python train.py --n_layer=16 --d_model=128 --n_head=2 --n_kv_head=2 --head_dim=64 --d_mlp=512 --vocab_size=8192 --activation="gelu" --norm="layernorm" --norm_place="pre" --norm_eps=1e-05 --positions="rope" --rope_base=10000.0 --rope_fraction=0.25 --qk_norm=false --attn_scale=0.125 --bias="all" --tie_embeddings=false --parallel_block=true --init="normal" --init_std_qkv=0.0584 --init_std_o=0.0 --init_std_up=0.0584 --init_std_down=0.0 --optimizer="cautious_adamw" --lr=0.00111 --beta1=0.9 --beta2=0.99 --weight_decay=0.093 --lr_head=0.00435 --grad_clip=2.0 --warmup_steps=560 --schedule="wsd" --decay_fraction=0.445 --decay_shape="linear" --final_lr_fraction=0.0 --batch_tokens=[8192, 16384] --seq_len=256 --doc_mask=true --train_tokens=114400000 --steps=9629 --dataset="wikipedia_en"
Each number is 128 + 32 x the weight over the matrix's rms, rounded and kept within 0 to 255. Layers, rows and columns count from 0. Numbers have three digits each.

# k: layer 11 attention key, 128x128, rms 0.0756, rows 79-89, columns 0-127
# q: layer 11 attention query, 128x128, rms 0.0761, rows 80-89, columns 0-127
k79:132154104079100124146114116101120166092067107133094111125092120142115104107148170125105116136155174132119076200136176113095131137157160140122153117144100068112166171175131093138080163136158147139106080182067147119139113136141113078140111139118174094070102180132136079146114124090145117174194140125146095113105109102093157152111162070112131135147190110110148116187164090155110113084164
q80:106124132098150132120135100157088132180117141098144098075194155105155142123068127138085140124088131177091137130158072126150145105158138117092158124139133156130141161107113109128068119128156150165100123175098113107104136108104115169083112179142131163105152120157105111089091144185162129042095111161127135124140155076140140123180144168194105168159157132124131104108099092103131103171156
k80:098123152134167153118126187107155153104144154139116146044117099175122120130113134119086126152150119106224114146152116137112095161155118132077162079163107136121108068188094149091151116108131147169081071142088122127151126163117114120126114189136139143117085162136120127170078107135166065138144123127164183120101076160147113129138121077114093113156173129114109128099180137157151119136118
q81:164109123122104125162163090153168112148123086160131073105129125097149049107130110134125165112131111146135128157144076139149110105130198117105189148104095161121137101132093117130165162082145105058134059169121141078171123134128159106120177135124162164126136120115093149142124127204142167165106101078067106135139156090126118136157099105118121132116121106153130121186207174109132103144104
k81:176178077136147119127085122138154108130110165171100178082166171139151141109120151175105113181104196120139139160137127129118142130117135139074138113141104090117114093082183103154095127150112090145147101127154120126090079140106112141165131131133079133118102110102141119129182198117115099152118178159141117161128078104114136133164123103133171119127084137050107142082138057172119108116195
q82:117136154160133120107165123172132122107162171094139133144112167108161108102138117177136122107160184129180113085112189118120122134113109115115120153126180144144101134168134114132118107093111173180097200106152111174093144141132134115131081087114117075080109102147143162099122099039127070119108169125165139144128094114172097088113143149136126128171099136076110105065146109131104159122102
k82:107122136151056108140173166132085120117104163156107108191064077113087143109127080088109145107086068130104119129124106124128109140107136115129113172147157125135137124137148158089127136132104164052138132119105161109142172096102168105132082152130180124126172151152172120117094108133080145098128131123116165136123176166133121100086099154102131193143177082168105137133075142098124133165117
q83:156118134122160084109146115122132127096132088184153227113115069172082121153122043143124126161094152147092124112109143112126165071126038157152192170132116064137165121121166137138069118157098126115142146139123177138115105119127125138107144136127111137209160098141187169110124139123133149164167151096169157105132151145159143175174058157097110149133095127134132111127141118159094130121141
k83:127105091146142159078132167111119112105113161068136045152165161054143162131224142100144166151148130141156144130139155113130133145150116150153117132163116176123147151091168102092094140138144098126125098121083125103143130087155131089136152151136123086148092123112102105107171121107139126126131126124109176101114138121111141157133222098106127098152150116079171101118137162120109120117146
q84:109147084159168094155091136133119131147164083165190178122117031168149136115063100097141087110124106155155108125097136125151186090111118117116167171137104120118147108132128110141136081158108135091145120119170085101146114136141093141078123145183134186200156104131107124162100163093090117147190157128112179159110170107140160069184123156136134120120113185134091146137113110117137125161140
k84:206096140152135122093153102115112163091085174095097084127165167124144067155147170108106158197142188074099116143163114109140130104150138115127145097148136125135159140167137090125103178132101144161139131105106133154174175102181127140143142167120095093077097153115140061152146113160178142110165173076116119142141136147101078180165129132170132134121156110154123111110135142138152134164117
q85:079138109160118118120101127124104187118119144158111123125085161148157145130119107127137091182158135110194118114155140154118159115107085113096095086125092107175099097110133165134130143196126171145139152111140116158064145170095060097119119125154131144162115097091109095100108160066103097140132081136119088130128149081141134118094158136134128136144085107160134150133120077132152154107141
k85:171130178089128111122131107122131085122117119089158155165143090134119085121098150153060174109126112122078141126146096119132134122117178136122117117150154160112121112144069144116124161105102085137130119093113098133161157114112175111082165091089113112133164163146130157112138145152102131108161135134100127114125134182176124143148093101116145108136133146203124077129123149086112099114160
q86:138090142120096157136149135125097150146102151047120126088172128122159119119156159138163128113138072170122152085086154108125147131138110101128137132112114168130088104146132164126121150139058128152150090142119122101123105138108153163039169086081110155115112116131131123150102110140145155110188133143119147101151110132150091166167112099141186136158127138143121155082176108151157097141128
k86:146117112139116122119133172101164091124118109194128146132144099095120183160177114033154127166129155143138141180152107148094128136152185165086172125112126128119121147132131130078090107158138109182112123125121115128114105139111116126138132130134151103144103129141115166115171110212133106180090136079122096099139145067113117162106075128120135107193130164127121154160117107123152109110129
q87:149127143113174144117119136128147154142163157112176141172125106117172136112119095100173132162121151118134165085157104128139128143104181089098089131126118104097152112149144145099136140116138115158166155123128093082049141097149110132095123142111089077126099105081168129145101145136140116149132135146116227105079133114061143123157132139119150134079108174106100147138100111118162132119112
k87:100160134128085153152166096117139127103113159140127121166101101144113117130129200106133123125118114114141105114092120119158126146138136133146133132184183116171152156140113129089115179126166151149139137098133137116163144091104153067092068158128134134155178133069126156158123113078132084099142112101125091168121109109159098106104097159166088201172163092180093088133102079102095153122109
q88:178141129094174158145079093121117110128156120163116102132070086144065127156173199093132140096136118156107156106061184154106153145138101178188149128152158098081199126180160102189120171073103100119114109144118096131091131140119102114090117124113128154123148149101143071193155171119122138107147141111131164088096115135113159078160126142118107140130135090154142155118155122108104087133138
k88:117086110115098109150140098131153160110117136153159117145094138146110124062114122110164166142147125147135151119135105159114191056136146090127082128116141175137103172135128106118177107133139155113187144125168176124116097150112160109171080172108070128117112104101147105106193083143124132140122162183117100116133132103079122189157200096132136093083100112081132110152154100184153106171073
q89:115092138113136089114085157149090157145142162081090125134121060138102165167140120091151126118090177176085147120098114102158156097160112084145065112154132112085132167149142166139109108183162166089117135151135150150145099140090131113138085109126156077200130120139111108181105123133101128150160135172137139099133135114135136086112091141128132191111133114109144171115122092093118151192137
k89:132132108101154115117129154089092111161180094105109073154104101141153158149111129131108077134127134106160118109083090162149088120118154128143177104149137139155145120187113134085153137075166128148122184118097121108109149055178078151080117112150114152083134101148107127141072119178136130055088142144111130110084137150173150175134191125138129129134163098123099103105110131154213110118108